From a checkpoint of a small transformer trained on Wikipedia.
Size: 13 layers, width 64, 1 head of 64, MLP 192 SwiGLU, vocabulary 8192, 1.74M parameters.
Architecture: RMSNorm before each block, rotary positions, no biases in attention or MLP, untied embeddings.
Training: a variant of SOAP for these matrices, 145M tokens, 4665 steps.
Each number is 500 + 25 x the weight over its row's rms, rounded and kept within 0 to 999. Layers, rows and columns count from 0. Numbers have three digits each. The size before them is the row's rms in percent of the matrix's.

# layer 3 attention key, 64x64, rms 0.231, rows 54-63, columns 0-63
103:468505483515533480503478554498491501490490512497463506477511537531514474489514476475542535458493538484514481479506518516466517534465500441480520524513486544490491461521501494434491505503482487
109:528537468477488493517527485512570463477538489501463526492519499534514507488473474468534498483508490494484510480458488518516494519492496533482494524509482537485474504467469534501577494481486492
086:469509466507504523511475512511532474528522483473510520530486492481555481475522489503492474520486503481469534548522507494504510514517510484512455481576498533469524499482484509507444544506466503
092:511496494488466550511510494497460486456499508505499499502534511473488510497466487529488451501524498522570511508515527515528472483519515504480536527457508479509465449541465489477527518503502456
111:469509536515457531495483482512479546519527509492492496513498549480498541472527477521510487522442508558494475494525524507505496479526503488497506484505530461536440503501516516466499537481530502
099:484494506473557491458511453492515485493464476482504510476485487498459492533491508522436511517521509496511507509485558491494516526473527519494471526443494530496506519445513502502484453488481507
105:541501496512540479536496528513462486451487509508484506537489460497488471515515503509537556485454548499513487463525458522468529481486485480499497524490502518460514505522508503542532499521534490
131:505503510514491468497491465480507528478510508506477516498450471496499443477497531464528472485478481537475521480495486499452484486497455468535550533472552516508519482460498523518486517515534489
122:510515487506566458508491486498518458493518475506488497561478487493495470510525489484490480494528522524481518504481507519534530499523524434542476515474492474482524531529523486537457493479518478
117:539498496523511512496495515532520468502479543533523488489482476505473491490547492534509479528455490468479489515528517499519560522504491534467528508527522485520544542526482510469460484492541478
# layer 3 attention query, 64x64, rms 0.205, rows 55-63, columns 0-63
107:484449478514509466487480492491528546489516465537491522448482444513493490499528480477492494449491486432478497502524512465518480517491489497477503523488542508538505518483472487493537494484470504
092:489488520453504510488521538505491443474508533514514528479506505523473493534520482509471488504500483533492508524495537479501466487526558489512483462527510496500492473528527485541503536557465543
083:506506478485517486531526478510503565520484465509470492488453479431505504476470500509495521520492476467522526513522470486528515493551477535513527513500473517513503455491510519455523496477516468
100:502542508482513523495489455476507498515503506490486488483533481475486524453512495489499487508494503493516526488463522515429508475524519485552506527505492512516428505538493554472459482499523477
094:559470516513494497520496517541466538491522517503507536557503461482494477536485500544498486479519520543500479491487511537500499536495512518471458484503481489473503489494499482517496452436519508
104:466528472511517495546543464493510476522476511511491490489541484507502559480513509490531484493544515479485529531476484454520505486434477479509525497491513501496536472451489493524521534502517482
124:489535499539492462471476468480481494492513558494529481497540493497461538493477481498489498521503454515472509461508496487482523505488460465501461493495562523445510478515482490486497479507508459
118:456534508500523479500539479487506500485533532567510488537520535486496515556532480513487489482494489518475474496480505545552502507528522470480539476516501486496501469482545489535524508497478501
117:488500467531475502521548495510503471497514532498514485477508491573449503472517533541482545516499526493509493521483495489480499514520504547543510477518473509523518497482467468500513456548519500
# layer 3 attention value, 64x64, rms 0.17, rows 0-40, columns 0-63
086:514544511509512513500503488482471527526479516501528512521492467515485519514541451445517514462494524519491464489539519506488516500510513500490536523540520502535519513493512537500476487496409498
095:469476532517526496468522524477499537508485483541513543510509496543441542485485476465492503483471479479461508480532502483534477485494496452513468525495486475469489505466501483445506496519507483
108:466450500500465476489493501472487486510479461483478514502465488490492468447529453501484524540501471507522522499483491536514500478501523469480513521516447532469475488504523478499476454523545482
117:505510527470489458503482509522530479498519504507457461515492554505483460514487507537501504514489525445504475463579493503507476499502533511505472510523542510503528494507521515533539521509488467
104:476515494517469492490541521533526508504499439543464504493518504541491492479451493493507486523501507497529516522482446471484521488527489466489522514519504538519514527464465485526471501517532446
102:471497481465538478533518474507513499519471523477461479486506488474513513522491546547462526507464480480476479509480490524507481526518552493524520509496495505446548499479517494456549521513496489
104:481506545498515509477533504511544469504467458497498520524470491493509497496440491476453471493449510484528562489484483464490548472491498486468502484501521516541506510540470505494509497516478506
102:466455539496505487503492503483457479504513469507558501539517494489491502482538467497479506468483500513494499435471505504499487517489478536472482470467463521535504451456502492502521536513531498
098:487511496494504483477522480485502502464469480478536557514493480478554488482518546524508509499442507474524491502475543552507551477510519507486543536476502453516494500472532499504504521499506492
104:561515488484515517485524515510513544471501479472473491499499523489503523520458480506491481489511517555494497543478530542461523544509477541525558491499480511476532483505507482464500520463512504
099:522460553500473478511490468476501474519493499470488482536490470496510479505554490521511546476538502518538502500521520494485500512507516479514516507562486539528491523530493511512454473542458486
099:481490463532476499493468503504486519556496485494486514477512512492518490483507503495449501480493452475495490521477481498513584501473446473469463477484515489517497487517521455534485476481534515
097:463471529487496488504457475526511475535526454530510472514495497517490476453476510489502516496549528526524497496524495474514527489452455496484479517528516539558517482482495522509497497548502477
094:471463462493518503500486523540521525525518459510465542462520519523475519512462489496486504544499492531458501516453469501507464470503455512494511474489496482477501523514502474510460519517552519
109:539513491492529531554515469504460513495502503527516477550498481523469541484481516461497483449522499468447539490505550489513499494511482496486500451508509485495475465489498521492505501497482549
107:499520463493510468514521486488453488506506572508483502483548460473498497474519502506509492497468483512525518463451508465511502457474513510522493470458482508501481510553477504494448508514466498
104:531502494475482504503502466510494520498517464521508523482475470542505470499527496482487521554500560510512492451532555537503479469493451501506503481505527492527476485512510503548495498550499535
102:485443516508533552509517491474461473461471484507454498480475508502487487484541512485501491516501494482454506503500473552529469500540505481499531459502496549485492504522489509529507442493496494
103:517448499534464487504466491475494523524529502468522508495507471467497492518512511530504521433532471479489500561482547514492515525472494462502500492498515468483445453491504491509525504477500501
110:476449531495545546505540496485485508490500488498495460556440519504523476442527513463525484509531497523518514488500518496532511488511498523490485525507478507475485472487491515476496496549542514
112:501506510489465482524511461524468525474536503494503494500524512465431490510468525487502502479454483446487489527494475535515541502535471476498503461500489482481468525510526536524487545490481520
097:473539470500490491552529501511490527449537473493486502487474489485494466495500498501472468455481505510479516490520517503513491538513505514526510433475492526522487432535485507509493464500546499
104:502472534447507488484471507514447495493499537529504499522497451492483490525475469495487487455488464501524529518503535502512457504459468466496477510520480496481488522487453457504469509528458496
096:447500497524499509467457524495495460451501449473489498497501531478523501494472487506474497529482497513475512494508458501537537515453505543483464477479518509545515535527515534523530488514523510
078:523524512483513514504534462493499487509504530458515504468492489484474517448484519478539487520496515531511485535475465480495518440483502549555523497488512515504499532562487533483498514485464491
104:488529487545484521490518524490508525522486509524425467514524506543466561510492472482524485490502495509475529506506496487501496513499518498514495495524482496460545508440494501497458493520450468
095:499508523520486532570472506530542467508534523482516491515516471516493471507451500532489529467518488539516546471485530506471489486486517505521466486449498505541515524500513492454524501511506489
106:457493509509543484502497497500481480504453448529515485433531491548494518490498487465530491495473512496456466532474513482498472483516514486493537515503516531487515492515479494523491491550530455
103:514457525502507530483451480487497555522512510515493478517481529524449451471562533487501483424505514515490476525516491485534480507486472486522478500507482480509518512511518491472500511525499491
089:481467491512492528488549524508515496538522510492473523521464471498498513493496453477502465532512506475535499493484466491467481445487543505480470532501530519454494535487474493552482530479506476
099:499471488466553500540486513486514506504492486463458454478476493505463507451496515519522494500490473456455519512528497487511464460503533514517486502457496494481544499512523531448522490476510493
069:499494505516491485520496509517455483503516502513499520479493506478510473481542488537532483490482487530511481500481485500525541473462522538540474496474487565487514502502532494491499471517479404
098:486502534512509515526558472493427477506499498515563503521515496512535539491470493457550483522502460531482495518484522470505499466480465520515503509504509525487476509479463467493513497521496506
101:475495557492510455511474492514506490475506482531466496537524544518464481496471538490500490501465472497478477470552474529509499496489507482497522498532452495548517511500529517463494471536532518
085:481512533475521494516485541515554469500533520535485467461495459542495507496508503490514475514523531491526473488520507502433454483483549515513499538512511508494517476501462498502498480539523477
111:525507506467487523519475470486489460516493490535461453485526486495510545454526508518522495498492533455484488503493510509488527512481521517521473536465542514497540497456535510517470528530469466
104:503501524483471526488478521478541492481520547435509480509472511529479469487463505472479496499505536491557517497521516531464466473502516495513485529478524476504507551511461484504505530461523509
097:533503534491490487491474485551525524549456487520470508491481510526457456467470522477516481480479498497505486533508508519537526491505454450477494490503475454522484480513518503544474522517492483
104:514551514514519498518533522529492524511514540490511459492508508509533487556465485478505481490479486473516466466540486466476473528546515493494453510473523492502523506496483509528546534468512529
082:517489464482469513450485482485505542484516503559530559514514538508511488528532481508493464532455547502527553489507511493508488498447489483508475496506536486474478514504513480480508513498517506
099:483513455521465504488559496477494492529499506473483489495469490512554479505536502525486528518501530485545508525489509484504536450523507496489501517472565521529518531459508482495501496499446496
# layer 3 attention output (transposed), 64x64, rms 0.124, rows 0-39, columns 0-63
058:495486479514525514511495524546468526511535512521466506536537507498467490486467452497539508528489516500498515523521496561533521485537483506528496469493531524532471522519554485493540513502492531
093:511498539504506510566482518495523522513512506529486475568514499476506472498519479516493488491576489489461507475491479481491468495483476499509527501486517509542468500549483543498471510503537523
115:476498470459567523511455469484531494502505468519500511500534499500461485502518505433501512497517505485461460467476495474495494498533477491482454544499462526505536505471502524475486494511507494
120:510521521503487541442500513470453497523487501515560475489486489478511511534474489509504515527460514548488507472478470505468503536478497503493492483495499506496505460531518563476470532510457512
098:532510548497522468468548500534510495470527493509494482487494504471466546513505514534519469484522536537481472487517504499514460498484497472456481543477488509491542536484472531467528487495532491
105:487486508525528456481439525482491527508498517524503494485506494483497452481488499494472508558465466507498477513476486533488462445509509476525502487490483470465505475498516511490471524485529433
119:527478545509505505516514502543519487530512493486483436530447493508480483502497505518525545516532470531487475524492505510528491522534468492462496504535494500465480532484478553496522521519470462
115:502468474512535479532537460507500527521497523538480503514483486500548512526516493458484457493503502485488533469541523509480499521540549513483535475455478497491507474485453512473501502530462508
073:507492507502533484545487539525499470498555514510458505483502514496510508495489559484521488521484442467519488508472505503475515487467499460493482477524526512486530525478509560520518463474464521
117:504458472508493461463471473504475482492533477553486531497547524499516477476487509561492471492509501515520501542500536477546503533481506512491507500514490504472524512458469484495466525455506480
094:500495479505490518472502545494490487496487464460469502485524533517495526468528490429505538498443480499478488457506518489521496491528481536507456492471517512486471519472484491445496522528474514
077:523512493466485506490480461467577446514451494490486489491500472483530537513501476479463511498528499493472502530529484514519511482512501502485528544512447517472505542499523486523489501475472484
073:540465479500515513497515484492471498484480533507499473499472476533497514526500488471529523482485519557473473447568460510574484492510524525513533512519503510523527478483500506473501501505485495
058:514516506509488498454545472513519510492477507536512505499535473503509512520500476521443491499557521454493471451492512518523479507495531514513502512517447464520473516472482503533479476482520447
105:483487484495461481550480499540498502481489515469506530495476512475504480544497439554485503479493503482493508505503504516530472536498434514488545464455510510508478499509513486478503499543461485
088:447469472476508521487488462539488516501460497486469486479459475508515520504522540533563465529478475478493503507482519524476498493506470522549497525522465504509476521505487474502504493539542493
120:512475449545473525542502488522510486483509489515531451503554532447468516525508496486536518489494494508518525461475479547525497566481523511524495510516506531510511472483501494521501493517505502
100:454511478536458481511488513525497452547493452523552530499485513478486498506505507478513489507491490498484491507508492453505469482544487466466463509456494474541502508473507497540491549513503483
102:475512474488498515522474546496506461513475507460479504476550490493533497461541463489470518479481505485481511492496483469478462474449536487491551511477501510460507513514502492481509461495444497
116:475460519476497514532489514516501524476447458503504545542461542534495489550520514501503482482521498505488444474513505459524485509529516477498519470539498500503531494469518480452485497497513507
121:488508464515535490494515524513515495520506520472452483454477533468498504529483489531500458508500550496492500560477467480507474509508517549528465532482488457465534503514526515520491476523480490
110:465483480495495498521514454526490464491482549508498540513478482506442502516540503531485509503489533507516516500494534522495443518459494473476457497493482500469523513528478467522468548493474518
117:510519466469506514519492497528486477450480474511455453494509493532555466514521467501546520491499495518499548500521498484470450499508496515494471481494516481537475495473483517470503542496504447
111:503529507519486499503503465539502507527506532490536547477485443554516515490481534465498536508539486512535496527538468514476513513524522524486514519532508470501568514498513528512490500498476484
050:513468485504502518496526521502474545533521497495496518522459498541462460490475541517560499493452482504486479510474460511515502499493487549526533499536485471512506516480490449499516474496541522
113:467485525502525490437486479511512561488540484515485561518515516463507504490522449534481528488538484515488515504545487518495474507520490511462465489501534483520492513513495496473516486512542480
119:482456484466490510521526500511558508512463533471526475461476473483538489493495513528492528519486517518488433466505524499476528480497524535496477474482537503489505477469463491456482516492512482
102:507479501516469461507550513514453465520504512541496503530520490453469510490489539475506502481531518528492494469483524509485437460521476509479488510504484492533503501524530503488547455521533484
104:490521515496484524513526492473530484504489496506532502501513541505512468486499525519521504521514516502459546490533462508547457444504512521535528438524495490483511505504485438459482504477492529
080:485541534520515555467521484543534510500511426500499512536501475501486467533476512524497490496481493484467475484506492503466478535530516490474524493475502487474504482496499552488532464467520484
087:484494532503521560526510480496478517513546510487527567487503489508505441515479519509475508519469489508504471469442476485488490465526483513490522516523472467548471516507502482525482518483487478
036:470484445490499505496495483516485513515470500540534522526486459535518533468472553531525527483469491507454490517496505466481470471507534508479510452518521485487503505481521501513487511500561528
089:540455512500456482510518539522495537476509489527479490525477449529532510517506512490516483442473501469492475503517472487494454517477491527487538523465509501508504472501504442492495506520547500
109:502491506507531480483482484528497513482530510509493445483490504528513500535482528468487543515544526525507506479487500491508505495472469491514505497451491434518492525508499514459414484524485529
055:507505512518522516495499486519479512504513491491490469537515553510459477535491510480517530489497524583474501446482547496442517507464534490485494486520482485516457512517501484497509462494526496
137:539464497552495548476492474470493489482538485510504537480471525466545455504516516501496490492443470540477492495548502481460509493501481499515479500505495501482509523514521505491548461530497493
102:462523543471505496512563500450525486496503460512507494471520572501510456544515511490537496499508522530500486499487496528482551527492491528498528533515518487491514498483485520492508501456476496
100:518505467473512516497517516440525489519511476519476474490497487497498526504541500546529523474503518532504507492458467521569489470489488472494457470511501487502506502460512519483539443494464504
102:491504548489452500510544520479517515492477477492486485508509480470526510508491518547481459502493509525539528545477523523467514506530506493505497533480515456474480426518539481488519528494496521
076:523541514501495496498490441542515474456478520513540462539490531492528491461526519510501498532534497491468525502493477495497488520503504528517519477499526548456517483536496533562493503492509508